{"num_hidden_layers": 8, "hidden_size": 128, "num_attention_heads": 4, "num_key_value_heads": 4, "head_dim": 32, "intermediate_size": 512, "vocab_size": 3435, "hidden_act": "squared_leaky_relu", "norm": "rmsnorm", "norm_place": "pre", "norm_eps": 1e-06, "positions": "alibi", "qk_norm": true, "attn_scale": 0.177, "bias": "none", "tie_word_embeddings": false, "parallel_block": false, "extras": ["some layers without attention", "gated attention", "value embeddings", "an embedding shortcut", "learned residual scales", "capped logits"], "init": "uniform", "init_std_qkv": 0.0456, "init_std_o": 0.0, "init_std_up": 0.0456, "init_std_down": 0.0, "optimizer": "ademamix", "learning_rate": 0.000931, "lr_mult_o": 0.807, "beta1": 0.9, "lr_head": 0.00469, "warmup_steps": 559, "schedule": "wsd", "decay_fraction": 0.896, "decay_shape": "pow", "final_lr_fraction": 0.1, "batch_tokens": [8192, 16384], "max_seq_len": 1024, "doc_mask": true, "train_tokens": 136500000, "max_steps": 11481, "dataset": "wikipedia_en"}
Each number is 50 + 15 x the weight over its row's rms, rounded and kept within 0 to 99. Layers, rows and columns count from 0. The size before them is the row's rms in percent of the matrix's.

# layer 3 MLP up, 512x128, rms 0.137, rows 504-511, columns 0-63
084:31 53 52 52 33 45 47 68 66 61 53 34 53 57 70 39 47 75 28 41 65 52 60 57 60 82 66 44 46 24 65 25 42 69 50 57 50 49 60 08 63 21 53 46 18 54 56 49 46 50 40 50 49 65 69 37 60 47 31 44 25 35 53 63
089:30 48 46 55 65 69 95 59 42 35 61 50 28 52 57 65 58 50 71 33 72 34 33 42 53 69 39 31 43 44 12 67 59 55 53 74 27 41 61 73 23 38 18 51 67 44 65 40 50 33 46 87 48 46 48 49 53 42 36 50 34 64 63 53
103:52 35 53 67 59 50 51 74 38 41 62 57 60 50 47 45 59 50 50 49 38 40 62 57 63 45 34 63 54 31 38 55 54 50 77 50 67 62 61 87 49 57 76 43 37 63 38 25 62 49 64 28 50 70 62 43 56 73 31 50 43 79 72 53
099:28 38 43 46 69 77 60 43 54 62 50 21 33 44 40 68 27 48 61 50 68 61 41 54 59 78 54 30 56 73 40 74 44 74 64 56 41 43 74 38 55 70 56 79 42 36 45 38 63 40 59 41 65 29 59 46 70 60 60 51 84 36 38 27
092:59 55 38 59 61 66 33 58 56 91 47 31 63 50 65 40 14 35 52 37 34 68 62 15 53 38 24 43 47 53 83 62 52 35 31 76 47 35 46 50 52 74 48 60 43 37 58 52 36 51 40 63 50 51 47 52 21 52 19 40 60 85 52 88
111:41 34 48 58 60 63 68 38 52 75 67 50 30 33 57 46 50 66 68 53 39 47 57 36 44 67 76 72 37 28 53 32 75 48 62 47 45 75 53 65 39 30 36 54 36 59 76 58 57 44 24 58 68 43 30 80 36 42 32 57 19 62 40 46
115:19 77 32 58 41 77 53 69 49 77 58 65 59 35 53 50 49 44 76 52 51 51 40 33 43 38 55 55 48 76 53 84 58 53 18 47 31 72 66 67 39 50 64 54 44 29 45 23 49 50 45 63 56 44 57 55 69 51 47 42 77 57 53 22
107:68 55 44 67 80 70 68 42 54 71 66 60 30 31 32 48 46 63 59 64 78 56 32 57 28 50 28 49 60 52 66 52 32 60 82 44 75 75 57 50 48 59 53 35 50 49 41 24 55 71 68 38 56 60 50 39 35 42 79 38 78 70 83 48
# layer 3 MLP down (transposed), 512x128, rms 0.116, rows 504-511, columns 0-63
090:60 53 72 49 49 57 51 60 55 55 37 47 49 45 65 45 59 51 53 49 38 51 34 29 41 59 50 31 04 42 85 50 52 45 45 54 65 64 87 17 34 82 92 23 39 56 36 43 35 50 61 52 59 39 43 47 63 48 62 33 28 69 21 53
092:86 49 84 55 43 37 31 29 55 36 48 52 50 84 37 55 50 54 51 33 48 51 70 45 20 38 55 61 51 53 69 37 23 23 39 54 37 49 43 46 53 36 37 42 29 38 47 67 47 74 23 64 57 58 47 72 43 20 54 57 45 57 53 61
101:36 69 63 18 35 63 20 53 52 35 53 87 40 46 41 58 60 45 51 24 73 56 41 59 46 50 53 55 65 44 56 64 74 65 77 47 62 45 37 52 56 34 61 76 35 30 68 40 28 53 42 30 42 63 34 68 52 35 69 54 28 59 30 51
095:61 77 35 59 26 62 55 25 34 49 70 36 39 18 48 29 58 71 26 54 86 46 61 50 44 67 46 34 50 48 72 69 59 48 85 68 56 53 30 41 32 76 41 34 46 37 51 80 51 44 40 69 42 68 60 32 43 44 38 41 49 77 69 59
096:49 47 40 43 51 30 64 38 59 48 74 65 73 55 53 51 68 35 48 55 68 66 37 64 63 46 57 50 19 59 35 58 61 35 34 56 68 68 49 56 43 26 59 50 46 54 34 60 65 72 50 34 44 64 13 56 49 18 64 48 66 63 57 54
109:23 99 66 48 46 61 50 63 39 49 37 70 39 66 33 41 45 56 26 58 60 43 61 68 32 55 67 59 52 51 39 50 49 59 77 52 45 32 39 54 24 43 46 18 46 55 54 42 59 51 61 47 45 49 68 49 77 29 42 83 40 27 64 44
116:66 61 53 77 70 60 67 38 48 58 65 53 56 19 52 32 37 77 52 22 74 54 41 58 67 41 34 35 31 75 49 56 48 39 14 41 65 50 32 51 40 31 53 24 39 37 35 47 35 50 60 77 42 55 60 41 46 51 45 63 63 48 53 50
103:38 39 99 38 75 56 34 56 37 54 53 41 69 77 48 51 44 64 81 46 49 66 71 51 55 42 45 54 37 58 40 69 21 52 72 43 63 50 64 67 41 65 52 41 57 46 36 55 29 75 72 38 54 62 46 79 34 44 30 51 40 77 72 77